config.toml
n_head = 10
attn_scale = 0.125
bias = "all"
init = "normal"
beta1 = 0.9
beta2 = 0.98
lr_head = 0.00486
decay_fraction = 0.259
decay_shape = "linear"
seq_len = 1024
doc_mask = true
dataset = "wikipedia_en"
Each number is 500 + 50 x the weight over its row's rms, rounded and kept within 0 to 999. Layers, rows and columns count from 0. Numbers have three digits each. The size before them is the row's rms in percent of the matrix's.

# k: layer 2 attention key, 640x640, rms 0.0359, rows 304-321, columns 160-239
# q: layer 2 attention query, 640x640, rms 0.0367, rows 305-321, columns 160-239
# v: layer 2 attention value, 640x640, rms 0.0449, rows 256-319, columns 160-239
# o: layer 2 attention output (transposed), 640x640, rms 0.0338, rows 256-319, columns 160-239
k304 072:533535521637596590442451494512518488557465552465513513521427493519568558529467501507533513472510496537523581533493558527570498456471508594463557578425449550472533434446476451444473553484422532352460556499528495593609513524495488459486492538
q305 071:458516456537525535480445508561436557467510470541516460474518513529554464517475578527458506540518398477591544567511534437493566470572484501457477486489426492471402515460413447587540496585543469430461510438522477464501498454539537600496534415
k305 079:468438457416498472489405477489497622548488544419535462554485471600553465473424529491455412491570492478409558494515471546456563429551451598530557467483476628468562446473484528512485478546433531564464488455511563570451499612509488433540527554
q306 066:499539518520522533503526481589471541511553566559527554453454473400566465475435490490536518421493524498497525549505542509522580531435400498498488448477411442496522538515502539520529533476511530629483460488508414417510556520513352533421549502
k306 077:489543462449462481511491529552565519586469542495467433460418602462453584497544523477467486504554450427472492534553497492455557489604517452473506521553489573471496518448520516469383396429513575505459493471493507462537581639593547511511540526
q307 062:453509467399490496523493414377489503472536498485419495480504519410450555489527420478507481535561418502531458592378465429565484487522442509558516531550495496532472487521453499484485565560341541433457477537545595548463503559575492478536451550
k307 073:468555501464424554478445540524458445479494476519442510471534517531517493494543535506567483582552543396480472532393498473407427452447494486478505408483450478457438447512455502531546452546478458511466467479550471431553460476459497567515503556
q308 064:458465429486498496540528559496405525567485531646636482462466570520492438482505484473601532448570471464592489468548436493485440546534447582589496469468514436498540559476511484489449502555471456585592558464485546521501580537414488447417476569
k308 071:531496601484532531456455490500546511433496503496543532497529513559512564464533486522429479547519632537427551498462459442479468624513621517505479510500560572444519539482420518498493518487486536555536504546399491431559567535424534540489461461
q309 061:492584488523503564483486505543488470553476549531437563532604413441542465456472497549485502606520428436521459460516516442448554481481525507434470558458505429403535435454362474499530522522601510504418600491552492450481486562574447465514521519
k309 072:506445472507462483467492529518504501537500455479548461467589557529509457532542512429577511621492525535451410572465512464605542513406492404410508516536465572486554566507499498509361563412494509495488468560539465514571539451498504495510426578
q310 065:434432426489538488458384544524450639471458417488556490547492445465556487510481475535539504571488479465453587449492501385482420593522423508588541453449431467417402467487457433504390470459471468548388476522500493551509505532435533469542531476
k310 069:492474431506581493528397497485535399501430500499553542480463566580570513491528553501407492448444586578535520476501551563425480440498471520425494501541556519461490395498455547518491494535588480536506522567461451542527527486539518480520537451
q311 061:478459528537460593527477533576494452493548536417457529462430393445500498550592573446500446574539514460399429459471551467607545512436506525466474423510439492658447550412478495519569580446569487512571484495505429509563491515540492530531567415
k311 069:572422484540320460502500542594525512458480441460467499492512510437477468448504546531485557490463500519570416514497568387524454429525486481436539486463552452487418536436483391552461486493489536531612573516510563527482445508478481503486404496
q312 069:450520379552465559451419467617446511543474516534578442412534535449529492485488513465484490533494560538514489508543533543480500504487516503425480550469418468520512528553490478501543482549452499451555474490498511499460549562419529400480491521
k312 075:530588591473395408566552577438545428446543409473482476438476489421585529476534469563548463402382502575535580432530408443454485564459439454455529481420481505506427611476435444448526548539441570526474401481518495509523516458532493506548508534
q313 068:510537535449438489441474410435507492541481554540519462531466509398488507541504469580532571606586457508526502533452470505509481461501460498469461507543523497556573474572461444495554488537465520458401543553517483409471525437493527452558495458
k313 074:570415560446475458424457548429544529616497535555564465496528503557453484530489550537486404443444500552430429614495571534414564551511527478456511379503558523484542504515461550536417435532459480461486433483487499479395478453538451451477462635
q314 063:494565486498514523559506495383421473578501414535561470419548487498442493482486432462541485505492441460480531478459566492492516568442454507563433500543390477470546448555505460473528555497464531459485525498584473486473475428548368507536446452
k314 071:456513570472551489555493496458604497536503499551454427545505456531397463458449438520463616551525497473554536532454426496482471526552562512469488419452445508451492425530523511590477505476415513579498429501475480552570506623455486533509494484
q315 083:515500539552499518520483515472512487555499486457503498517410505543447539513459506534574460445543570482464524509524552569551550533462480480543420398515420505525553554449552515404554532513457583523565514588536586476496426555454419506426422523
k315 075:531451567536464481570513588556483456469509487606381483487562513516500489476443523449529539473500568573476376538494436494507420471446446367519537432575474477500533470565520514498481481457538521607518521380477494558380398410524427574515472513
q316 068:464628476528486438447523526508483444573471555497536437532610541503575525492451530577511558457479443467496467409493532421554428474598431589517432508431494418577495583537531514529580540536573522628523446548520442546495418539504478547510528480
k316 073:517429445506491462600438536538474624478428507502523503460473509532637472457377453473428465542562518478467479567525536460579470448525552450492503367510490479445523482517464532461389441444465406465552516550474440464478543632466504452463583480
q317 098:548487547502487493498486482499492523498542513475486418496561509498462391533506540472456551523507506461495468548496525492492470540454476458439491515499465495474432526500482444568478508510490469462465537346551459499432511578521569505547508514
k317 095:458479410417523516567490396470526594541416460531553430437556529444476487503463455397536460519596422507461428452559436536509535456573478548504494500468554503479498440552524482572439432511506467560481451460484515528437499456504493416432517531
q318 062:591398605496587532501488376618417398438454417447410552552473495558595502491417467501440550531557523542459410496512492565532572493488434422517452433619548610459582470529550518410448468542505518365448493570435480397446491534557495442519505509
k318 069:556454460429522483481442510522589520489409465503509518520581499495522514417466495467568434469509443502512464478581471470504459536501510473609551460486521541484531477514462487532367542531459492508464549454560427530510453486375510467479534460
q319 061:512538566530557505546525540541517469430469431517440451524493474462401451491445500492426442543581503396494544590476552528427487495529449437404456459429550476465388465503445559553433582575499429574486504478522555577411449537600437442538433518
k319 076:567458549445520479453485435457476554465441522426480524602512446466496548371610431565424498509515495445561496582457575538474453508478521446442552463540440518532479507565488453463509452529504514576480487545456469569577481439569452424436468517
v256 092:483506487546541433488503524371645506563491558493469475543500408562494471586505456482501440586526576473542467530433558506556569467507526460557523460535521487441412552482419474522539529522552331480557534415496562598482509548527571408460532577
o256 081:471501520523457518492487493480475488499500505481481507513514495488460482492468521501510506487502512491489526490486520517492499535437488469504479529479494527531536542495526486556505475488510553502501488307463479482516525510480496511483496521
v257 131:508379450455582460536502500528617441569573506643480507520569414520415453555513483548547488669432479528519501530498541505427457484553519604603497504461454512462496545465433511523482481526445482446454534499619553564515498523534485489578513469
o257 129:515546488574484503443445510436435515446467470470530472463480531492499546530478455462488452506516509493565501453548521537480452559475463395504484466521492483492436579483494419495467416532563439537534485392452470468575528560501471503472439494
v258 092:440529518500615542458477495599463421478525500626510592544439565578474490470475542428525548499501472528548516393645500478529448443454462525527451520599530531491444530511570604556565497582553486591525494499595440533485432525592416542498523480
o258 086:518530486483462502544501535505498502492455494488502484460516495476539531518521474498490442508507494499533499501491486415469511526609491485520578526493473477481491540494474461528452515476503507463498482596514480453523570497464506512522527497
v259 082:486580517504437412482549455474505434479520475514536532525455517431480481456526502546527587487502373402434509426587503503522458596504438444439561535507587523509513480576509375607531491526527498542445478434502478326461570399584566580494447454
o259 070:529472489486520505502500483510495508482506503518492530500494515506537433471517489518510499484508479528535512500496494376492485464573501539503483522528469497524508453485488535647512521486480473508488509359505504524516465519511504476523522473
v260 086:519525524512570512566520553522477512394508466574470460519529516487395466484571555536473505486420491474505499408584440511525439558507461463440506499580491382603522530462459470508506491550491586591438566443474436556464516525585455598558458475
o260 072:548505474529519482462460503523521498506530481532486508491470496476549487503482452508446479542473437510540498500481531375496502498583464533516505525461509506442461468524457464656496519488513448495534469468537477510515506493513529491527500492
v261 079:451547511450556448471491498507493481484502519546505481570498490513485502431631468539363474588452454508549427496583527473512497577473508502538637467569575390602473474515460456557522507571508503483497549450507414460460553493546504537553398410
o261 069:533466474512488507490471522513507492488500494546501522511502500512480428466490495509520489511505485530510509489491542369485476506572512507488472529472489516501485463508451491641488489470499479496493492323523517544520470519471499474535537457
v262 085:527559532404553522461444513580486549418488458593495508501509474574493466483546530525444491520437466383470529418437526411577409522417470429460539493610552448545468525554428433497513569594538509486483505462555462501555520457570528627613472419
o262 070:517486508506493482491482486500508492509513439495500519506493505489508436520478450505485496500511465535513479529547516415526523547568523516504504531478490493485501464490459494662508484524494480527516467345493487507480534491501519492530513467
v263 070:494470574507496448486455459427465533491475524441467433557547391603477449410503414554527494492493453437480527431498506449485503581461480477499555470551521489521469527541456490457589455486466418500540497423566528434501557375493507531594483435
o263 070:508508495509498505495486498511525506499536457522501550495506482487483439486501506478490492514522480478483502495489498414512490473531502515503464514492494506483498469508483481658503494508501508499507497289503501523490473497516486495533501481
v264 085:525496495544545415560567481337525599521469514504522389502481410641465558478532487453468530557483476514569513518445478541469565498471493396493550456465517538507447540487443506418513452464460420399500485527546560570501557498468516418465465496
o264 080:488520490517494508465473499507500507506500482508475534489510495453479466484518503477526497473507498505491496497494528511493518491429524494499510509503481537500493562490506486582521492507502542495522510267468516500501495519481477514528496504
v265 077:468464501491490565447468507553471425400588450481516520445462539432482498442458455455466531429526458496474478453528518422505511433594423592483513544526498516508546472512584595556547446532486630555517513531513461501516457486527396483490469480
o265 078:503505470483501488555525523516523504506477536485512497511502505518539557484500509484514495508504520523502492519512466515496483505539517512493488537517518506500493471500503499378476514487490497473476493757490521488522474503502509497480515505
v266 095:468494574498473436547475553545466410461492457626495470455487624594445526416523636427399518488513449536557556437568451512531400530518462499446403514619580464495521480489538531482544519551573531571460509457531386556498445460476480580479479407
o266 082:519528468443527522481511499522466548504493476513497494485487491452560519536518429489467446510521475483544493505487529376525533494585493480532610499494505472466509493501480491592466544480465460504523477545493518485513569486475518518509534526
v267 085:542530502538531609659513544424451504529466594498412475439498546518531538519538476456593444431477526510470515538464424592447469360514557479552510543452428485452507488467489558532464563431489554489508560547456557546509472522458457431450483476
o267 073:469520499500521497497537520498499514541499488469488506507505489503511564494500470523475521536508522479481508500509498626539539554445488475474500508483531501481511516519521507344501514511474503501524493702480483486504520520512503509463463545
v268 082:570572419514503492507479513395497548455485533446608489501590458523459474505501486472508462575613476419533503606474537539574445539453481458516531471574556477489398536492467506494519538472606363465542569422513509528477524477517562495417454523
o268 076:521494539500477509482494479514527497510520477518467519499506483489488477469489504497499525504491486513487509490485511452484522499476512501488486475484520505506527512503523501646501483498505521505495501248497502518494499499500488504543485508
v269 086:465541557434488566448501446565394467517570417556531450497495581496444498440449467480448515465423476471521428453568551494598456534536437445526514452599527438612468551497485559509579420490582511576488477471524453450505461449559420520520477476
o269 070:547495479514501490505475524484521517490484507516517500507503493481521485529527480513475512507503443497525517487498483345489501512607491516494483535478514486472478461503487464683481546485454479480520480395527490525488478501498529500546535457
v270 124:448414515483473497503470505597520433456578468580510610505550487542464487473518492583489536506451460509483568496553550438425401524486408577540480452503548459515498526405445404509538500533462604525478455489587433427528447517520386560549480459
o270 103:557520464499510473483463531491474537468461522521530479461447517511537491524515437476471462531498504478526493485531459466529528512598487476492524476540458479491507505504490470445447459521521456518485509663469464505495499504507502518512468428
v271 070:514452586417434466450492475490507469493561466571499496531535455547446506428457448481530497518419497485538486463548509478483343613409471492421482522576543453648531536530421510485570463535482459509518473448532446566410571443447485506523435417
o271 071:524527483517471485495473489486496511483517508522479541486499497483474451491523493502515507496518452505478496482486496385505512514566506494511486515506485503472487502514484463695483507503503486528522493252501494477503513492509508492533539479
v272 099:471559558505490540525471534473408452428502447544561532485473575452484480473552520470482573383508437436527500366528400468617405512550418454407473494629523457587486503478482484509478524553528598541544491487449365457495473447543477593544449507
o272 072:545496510475516466531531528522543502492500504507483504521486514512545495490515455511464478550495470511494500504507498393491507469592490541502500523432510505473508411536472513591513554449461472500504496548542522510478490482501523494518525456
v273 123:460402573541454538470530429429510514571464517427524498518487512486530490519443480378544519591571512564491379521449593516463603444534492458519467576337506642445482485518522551497487470434510432481532484545504611687481435534446533382478576518
o273 104:496564498522412473523486534465468492539430528502495480506505459495503667534517557503555434453429530451525513485509490575442461494455494458542560489579492486531508634495577516479443460479468621508498494416465476467511506508485476527480542549
v274 085:474488447512463543568473545473503546568493524427504514512546532474462515553464472489549507548511557533506454547436448516390533481453492485515551529456407541438511505468519566438382531392497433478508591503549561601506601452503488384457537502
o274 071:444506511527506523482524485470509494490540525478501496503501496504473518497478493514546523501482538503502474487498518622496490500432544469480430438521495545523504575499522507351501517503513510511529534542488541485528483517475464516512467533
v275 084:493435494489469467473509496452560471570558538444460567518531513467495537540453534485521519514606594549498517548508531531407585447526490549564501540496509591489466508411601498462405466523489541531466521570519537467547411465484447399484506486
o275 081:490521501546466500510501542484497487499461543487481491504504506527497544518498485482553483491471556501518487496506480572471491472496561457467480458526496508521512544498537505300428515486515521513515524710496508504526499542505475512489475528
v276 106:495482487497542507472545455414545584648554495416530489454552411536501490593448458440569449603530526440531446601469515554563477355482472459567461498568424552456469538484452515513456498471488334509487475493542578572462462573473524438526483556
o276 096:497554521544415515506491528441497448500481520510453462500539486508449537505545494478534501492495535499485541454477490559473525568439507397514501515468516485529492583489540452562467490476512563461526484331489488461522580519512484540476540517
v277 096:546495516554356532496483533556477532373485458390542529526367668486533539470493433440414538408502513543443464457567479504475506541506479451395535472434511508447530509519580520493529480579527555532545457505477463424444532432488489518471470505
o277 092:474437486459556469526548489545519498513496511487517537509512513520565482441460569549500528455486482490438491529456488473532479432546562621500520503497488517522515364485487516401512519457451525460431511710519523521466422418498555518508545541
v278 079:489546501533496429512476472543487492408510406470473499569539521573508470445528522497465510571451357414494464503506503464609533612424441414491531427544599496502453497513532516530606524629511625532575452434512517394427586442585555491564442474
o278 067:531480498502483505521498502502511488510520513531493521488491481492504441506510501514495500482530485506501494506531480405504465488578514518495461521483478485515513431502489486685478531499482483529466494351543477529506494513496517492511532488
v279 073:493510446576490542462483533643528535523510495558510489435458545416537611490473523506459441503500493463396507479536474492577525380517439576504456452538501568506489483528544539480484535492415633576494495547550514391627456535482488551527584495
o279 072:457494478486514486522522507491488476493485524495514482539510550531499490498489510519519479510516544527490505486496489599498503483491515486488520493487483497492519487493533502312498502484510486493504512741494511485494491505467473486493492508
v280 100:526451460525534525443522439437552507635535554449533418510551447415454484589489521510538492562613511572500464590426556548422538434510509519542506519408465527395524501465529497434401534470511414471519529556432571585470499615496542411453555593
o280 068:453502523531473494497497487487495475504472508500511477541494514535489551535506514468515523489475524478508524461502497577496487528395497467516533470517557496543525532517515486429495501492511549501497523465466488498502537503501506546445476511
v281 084:551482480572433543439459503464367481617476584441543484417534547560585563518487575352551519483582502534496497464482473497530484406518521510426467540527488563487534418515630596538492456445551514503450524580532502526543421497434486399471528523
o281 072:487529489468503517540531526507529487511490524480475509503506494492480560516524492520526486502474555482491475497479506583498544463478505498501517462496505508535511514526534532330499553480474509491508513713497525466486517508492489502479480525
v282 084:468454444514528577531543517451512545595504559486416473456511504493532588496493566493516430520554530594525490468447540563407485379486498528498484536449447570399565502556535574517394559467453489420436439527509590492482451509498555451523569545
o282 069:462510498493509486504528508517512511500482520497489510495496490513505531500498505493515500489477546491490486526488497617507548543442492505473517485516525506506501564508535496311476511525490501500519515709452522482499518496514479508463467521
v283 089:567504497524438586413459474437444566526399555402477423517466489589509507504469468441543450459589530500530493451493461540475491413483523515476495577482425541409534462530568545495481504407539444453493502546460525497471441527464482451437553633
o283 075:478518497493501510546559535526574467528512514471449517495512491477499585513516532510526547524466550481473501533472495597493542470497524521510504484496524530530498522499552545367504543509458533481509507704523524482478513499525465476484483516
v284 093:514455494564473529457552485454470579488462626394560430456438464430575576478466487500484578500551511501487462596407457435519561491477601458466482430414398496493485445543557515476487500456492520495538467531414507457506530457423593485489498577
o284 079:461467499510516502522531487507559450521518475468500517520519520528477448506498549490563522482532535516443502512504503645494516468409532512473447512498515524542505474519531536380540498502513532505478537532503538515486481493502477474477491529
v285 080:516519451466507403543515469507491531494555431598441494465471462557476507423456450513436454492417437480450510518613577490517423558488522515556469479509553474576401576418451449509622491531465522522534453466559497521484528461578520557624474465
o285 070:519510510494498510470452490505484500490520463524531499511483503480487420470518460505478481514544429502520504474478496375506475519518475461495492520487456481482520484519463481675499499507505484514515496286524479530528502485473518507494537478
v286 092:446511497499477491469426537533452511402476449623420487571450474504474470421498491458450561554499382447556538428616540511589433529585489522523578473556512464542495515531449521562540459641483521481510421466511421414515542493507458543584463502
o286 070:534499490481521459517499520515500486484502498507512517430500504483496461456506497508490469524513469520498501482505480373505495493589479536482488523445476466507491422504477473571492502484502496509490474506548468510531475511499505490498504466
v287 070:476540508450475533538520520566428518517511584371490440455422542345540459514492538498491532425509480504469543463543495533464479505532489586376491533508486551446610501517573486501515362510494551488568494515411434459527531426490540372489553512
o287 070:496495449481547479536535488523513483515504517475481503489503533507523525518525506501518506507497563523491489530491490573501520462529544519498472509516500509498509493471511529344487525482504486486496528793513529478505472493495480489470485498
v288 093:495504525478491499533506531640462463394450410544484576500469503563476442434525476530471587424453462477527501437616556481514476501521367541502521592528540470609509534514418516505551477539491565525528519460535452491434535442574462596502545486
o288 068:533485493509509479517495525488512500469497509517485502475491507496534480499501482500463476517515464520522501482505462373529473507609459503503500526473483481469470437482470487619505520492485469510496457514504475500513475520514525483540511477
v289 131:490443532503446563451509496440484478571497474429506511448485556514514508492465583308590515549601485508494432560565567496448502479518456532532468545442504632429539502501530572480470461438517467502502521512488432584487382524506450456408492558
o289 123:482581497498433517549517536438474528516446532473459487533513461474494677547569499510590464495411552447553458436469466438424526448528561414485549447581515530517509627512574530525410526477492628477519463495468513457514524502492439519504520498
v290 079:524485480393529410559404503513560462468550518523456525510552474466407430500514513508502454565445549507465441557551569517504546562494517440472561525420517416504404532453400506526514531530486426421491481442536567487493608479466568494560385493
o290 076:537480487544506526455483501507490513511508477511522511483494489495512465496481491508478498506481477491509515446496474405503454531512494503509473500505475487488498499488496470668490463517519498507481463252494436527503475499510504520515511496
v291 087:544506405547515564482507535535428463363543426560501565510408545505500552465587523535424486502433468491524625410546413425474477532511454593526506567485448380503531509485539516500481477525509612502462439464565408444484495466549525572518508446
o291 087:525497477480516503534514502536495508492483484498531539459492506511520468459480475510502515497519487534523478537512494456502491489579521554446513533524467514493523484502483506449492502514488429523497499711514526515509491484494520467538510488
v292 091:461573422480489467538483484516584479440517457610469469506512440440445504468590434649433532512419477479428549519507562462520502583489518475535517485493540423519510542508497435539543508597472518432449442454489500383502629487548570560554435514
o292 075:523460517531513480477504485494472485493515457503542511500515504504506408465461515501510483497526490519517485470528483431490451527540500505480466476504454513488488452485492491610517442524523478523481490312527459541504459485481497474539477476
v293 074:525539509445433432526451488519540489506523482569552500560591502502536439512557599533367526537489519455518549542541486548534518561476474509541550446494563481521407515376436467519581584625420429433458520472479481471423505518556564460558446444
o293 071:501498490496517506463469480498490488502509485498495530480495485524491473489488485489479494487510456508478504465493493400489484481528489508496496484497496483518504477515480472684520449484512504507480503283517472519507500468510516508501499491
v294 077:594495495479562499492463463355570508501477443552448475499548425509453460440547526499514418545444468529467514577477450515523512589470537523546487514355477390445432564573429462447599562549533418462507529482495582604456514454474503541544481534
o294 077:517484501514505496484484506523477489494497466518488518477509472475502494502481510521478531508484463481506510475494516430494496528471473498521504528501503518520488527481508502650505478505512541498486494226491471507498516515490531513474495504
v295 110:457466482486557552539449500600469452480522462582507580504541571490470495457529484445449549531487472559482492435622487472500488497474402496486459497578531443541482531551474560559549493567550592584502441510561441546482437489571440596522455418
o295 077:570498489517491460498477512524496503503466501497485452470472488496566553534511479503440459495476459488545494485496482420523479510584466507484531522526504473458461491485478444553454515479485470460497484587518462509524522507488531530494554510
v296 102:544548440537508488487503529431571622592485574432534485496491452406524535554541529495536477449593562452548582559412487537469523461485533528529524459544519497488561470490513499441397585482530428458469551533499512452449592484485564476467501624
o296 085:447476527474499536495549466518514464504537496463472492566519524523477468491472497509543556485499541516486479505481513597474515463415551489478439452465517538545525492479529531429540504483504520490499514453489549494491485489499475483489466514
v297 143:521517503526354508470536482420407511563464491332546446437487600447508448431449552407531497424551515507496420584487414518517474536527516486426489476441499471478494492531564547484493428491517460544459472515463522524523482491506531444422444507
o297 122:436533560489532542516527480524537505535510518466494499591521488477483600496551519511549530498468483481486506443425538473449541437445533498514480489507547547507553478536503527534496637437469583468492495397536567524474474506477484515512568575
v298 096:552433439575449437498515530493521524530513596383509560509456512498608521510487581450551490463589529540483516528508463530457550417469590469508475491516506540404527417491570535487465493440548466558541587526440529477498437460455564387434506484
o298 073:404521516440531529494526492505479497509484520490470481537522487485465508494504506475506547490490534491489494530445515590520514475402509500471532490541517534536542557519516510395505526481472554487522525539485530491483515520480483510470492546
v299 084:427426514520522521578480590441572442577491613498495561504458546534591485523483590460612477467529519588521515440417409611452463456522463533576434546448433480419521521528535548481478583439487542533538537542537557579522403575465417459460550516
o299 071:491525490481510506498521494523476520519484488491481463504520493462514563511524499490489508478464553480494505531487511607503526513420467492518566501480526490516507547500522506381462509509484530482500494653460485453486565509485516536445482528
v300 099:454530488447528504484537472629427518396444426575501525453442528485523441432577505508485474487409460518498557433532428499580448543528446543469454512568498464605512451526538535527527510579509617536491484491525417427553492444502473632521466499
o300 075:530475476489494477528504493490512488480463507478507496486504520526524487497501512485494465458524499502491496530541510452492501476576512532485521519485499506490485450502497527476522510485500459512476494658525523510525494489489516493519507460
v301 104:484446442547498494522544445379614505574507547483484515527506489532488546539533527475575432633504530531505378563499543584428596454505511497527435512351499571397495494548508562426486504449475458468468530520546652611478461517452534502504517510
o301 076:441525504515503521481495484508472491528483498493529458494514505464481536509492521477514490458495549471521540458481508596467451510402515466540523470525516504537518584483527475484477462495507578487506498395439465471502551548481477537445509564
v302 082:534473539491452375511509437433609462561436427508474478496612533526464546551451542481563515585506562522551469615497652534420575518502552477602477501401562559504492503555413460549448494479461461454519439523473608607458541490462494396472506507
o302 081:483500535530498533456454490484448545510552498491529503514487480498479488484501485499504501510469476477526497449488477492485472503426482476512483496535490470494519546503542504612495479495491548507509508229496471509488484518483518528524472528
v303 082:453578423531578566509404540614450455538442535555502479496474405634517526481490512449555561480519542496558579419495504447515474403550507604503482573562464565503474459470546582498519540441509586481474494481520419474471439528464471535542530509
o303 082:510480487487489512554556521490507480490507472495493539457498494511502504507519490525523508520528515530497484535508490518505515507573523509477508494494480509502494502489518498365454511522492475495506476771477497475528524503516470483498501499
v304 103:457478595468516540516445501568372409416505422525466539469502551553464453482516481455532507457482453528486513429601517498546427447492401510504523558567505521572534545529481515533502540559474524531505514471537420497457422493550415560572537428
o304 076:537534464508484476509478523475499528491473499510489493499494485491548556514522473506447445513500468487520492485509487430493516527581455488540541508498484461460466514502479473548475512496488479494479464585516465464476529487506528507506557502
v305 076:483507515462489501497445453445583396575488480535426437458643426591441474549519501534545529563450531477459545604425583462462451547507618477607588449402537520476526539470393415517470356467416438391480515547533532521505483621485544530517560524
o305 080:530512515538487509445458473448450529470540482524537513505491492501454458513504509504477466541501442494527506442534497454497481526446455451503467500524488474465482504522514478625501479529526494515545475224488493531489481511511499486530471468
v306 073:514553479445434496465485469485411559506493453427493492580597477574470505435523512491518510485500496396457430530600459547484454590469482420457557469528539517561514541477466538635523459550465478518513536449488477450440569468604540444485513421
o306 070:502493497515506506501488513502511503489524479519506528511486488502507446478498494522502529501494476514506508484486489388514488494555501515492476521516496501503480441490480500674488513494471486516509487305528482538512465511495514511546497465
v307 095:509482444467380468508548434377552542587487595400542444540569465468440508515543514522578530474536520459522557595439550527542545549450545548470518404351524499367492516493539416464449515414479433478551525492471543471503617513470535437447475565
o307 077:478500507527521521464491494502508496519513497521483512526501484500491451509508499485508532516506496474512490484482507534495509472434479461507450485509513534523524504508514524561532484532528511506506524307495517539468465510529490482502473497
v308 086:486364499446520490470483487446614514525467573527445473515503426502498459576503553524546460572467520475474467579476617541431542460518623501522551466521479485411526495454437442481474527500521430464551545543505611573486568577479569362513509475
o308 085:486529500547502475476449490488489498511511472506497497497508474480458494509479506491465510514496475486497514504507527560515498535404457490502479503501519515502498522498503494568523478505506537486502503292496461477497527492494504501488485528
v309 071:573455459468534516491504541628473432478526548536493554447462499484572610502517490495499461428499580475419528476454469451544518380544585536473466490415376482488552436457548522489548457509505510432420460560472519498503409525453444514407519478
o309 071:483518487486518515524533502494464506512491506473501472479501510507504535512496500515516493498504510507506503524511521600516512497465510506483524494528501517494494498496507513314500490497483503498482537746502506462506488523498493501490464532
v310 076:511530492597530441410494440422608553464518518468490464528529451556459485491478498529432506588473474504493455497493586450470530651491465403464556445494494517502527539510379410509505430503520448546527467472481464550490631457516552534502451519
o310 074:513474504523469520498459494480481491506537489515518518502518474482492446496477518505499512470498467500512525481504497431481476512511488516519475483508495495475500483472530503652517483504519510497480480234506472509501481502495513494534535491
v311 075:450453470465430486527587547536412533499465519380458410475473547482492514506488521470471476401585502541501522471519411481480542457503485565469502471504473558462557484545614497482483478484525574549484486542486414500602453486476575455500500544
o311 074:480496509494513516523550507519531490522524524495506521519497516513486556507517496481542524504497563501490480510480498618500508451469540490514488455500513505495511499509500534301495528500517477516503519737476537488489504513506471484465510516
v312 098:482443468510485463459494436430558526512494530455472504500522460498585515618431488496512442602590596573523437511428537580433598473497546523595480533365452576354507421465550472530502469436466439469605454498498613551492516525501530391451567544
o312 076:470518514522468496471495503517467474496478530516523492521494483521435517497498562502521525478458524489497509528498484604484489496403491498485489460564493520544518574517548551403512451509507563490502537464467491496507477500498494508492457513
v313 081:502539510463558392527518491531481372476521509630503492577513505521479550532544442576483538536447502515472501475533484450504494600461546494444550508538553535508484534470454514514589457629521517559516448455502486498428520588538477526553500471
o313 063:538501494519470497487437491469464503475492489521534499471505503524479402464480522498452478474555411536532501505512513409497449487532479513523491503536469478480488440480497472626504421503478474514512473311502478508536478487493518510566540442
v314 080:521460562465393352454555450416514572494556501534460526509657485533433562532461400544468437500424549439496500618525549498425489524485548438561475473493597511500498506470409393526555489526461504500557481474476591509437632506508569461528512489
o314 077:480492508506482511465468502487477506479506501519515506528482480473490394472516512487496481511512480492477503465487483454538499503460487478488486537520477470472500500522498492637522497517471513510493520232497451526476488492498519514535527500
v315 092:475477482457580461540509473578451433421538512622500479521490414574461496503585454608529462599437479462486554438495564513479445581494526498555554524533554423551460558479460491479544510535582557463504541432486501512468511489525471617607457485
o315 075:527497485492479500491441487493489503490513448508494534442488503458475400489498446484446467501558485512494504520506502417546492563556471491506486544457463452482472481503460440626522478555510447519495482395510476497518534485490528483520513454
v316 074:519505522444524406555498421429597522492516549476475474522608470488536518542476491515551476573405570457506470590453414549430514567531554414593492512490523479475565588521384582516478544487450374499579507398450562548478498492523516443477506420
o316 077:483498523535471530440478495495473519490548485518500492517498502481463472489478488505477512483496463480512515479479513485508480507462476478498481505512517501482508540495506475613509491510503533502514508266487479502507517497474502536531498524
v317 080:534510525564421562554535473563507391545468449462483517435493465474595548517418493436504487446552582580512445392468434446455554374506494608443526417473493580450549470433594577523506492386470571546459505525541473520528427452509421497482602403
o317 073:481519484484521512497529513496516516496493535496495495523502511503487551499518496498513492508503552499507492514487501587505480459454531487490513472508502482509505509519511496330501505511490492490518508750484543484486494515491482495476485529
v318 081:487481474509478526609464549571455426502540479458490531539473490478468497498471422528500439493520479557546540467501527504452541483508450559444419486467419476517512519410502548503408485514437604565459490495532517425560417485544485528453605433
o318 073:493500466485513499508530493508494506483475499487527474499508527494497520515489522471538472481505563524507488505490487601489501491489524496481518484485507523489480487491531502317486490502537480479496500753479513488515482516498480490477476510
v319 071:468532615430471437427543425387526474544555469432510490570566511516473463414433590488480505619506528460501513547517475494515461591465449413565540537519564525530505549492397452524527558533469463532500453491379509501450485506569466455483440493
o319 073:499489515528484507470467510490506498499517504510491517516496503485493482496506480519490504495499458503514515462498502404493504484493500472497486502509502487490508506528484479687505511471490526500523514224509483534483504510499520548533536496
q320 096:467530460488559377591466473513478482439432525463626456571452488505494576549558607462505507507512502474443555439467548516470506465474487409447585500444483459601517506477467442489431527519516534467473511499435502578480500561442467473458454522
k320 090:453530612421480500542446497475500383527475500533465473521546436524451505564469536493526506553559485498541562545464482557463497416541553409517532496560478494495479483586466371474514564528485511534578511530504566386468615572477495523505441434
q321 108:514528537456579478616497483492592551528504494529516480515586487451456419446454523463418517392479443539547443531473529507434508519469537498458467421574586489480529531498549491565597521437456469557501507465508452547428520443459587490501492483
k321 103:497508532472504555474538565425422463442548431503469510432492503539563477463464508434587399518509480536535428503446505445547455520564438488509466601436543561481505544562543524558508505539481518487482468579462564473545516477397367517418441531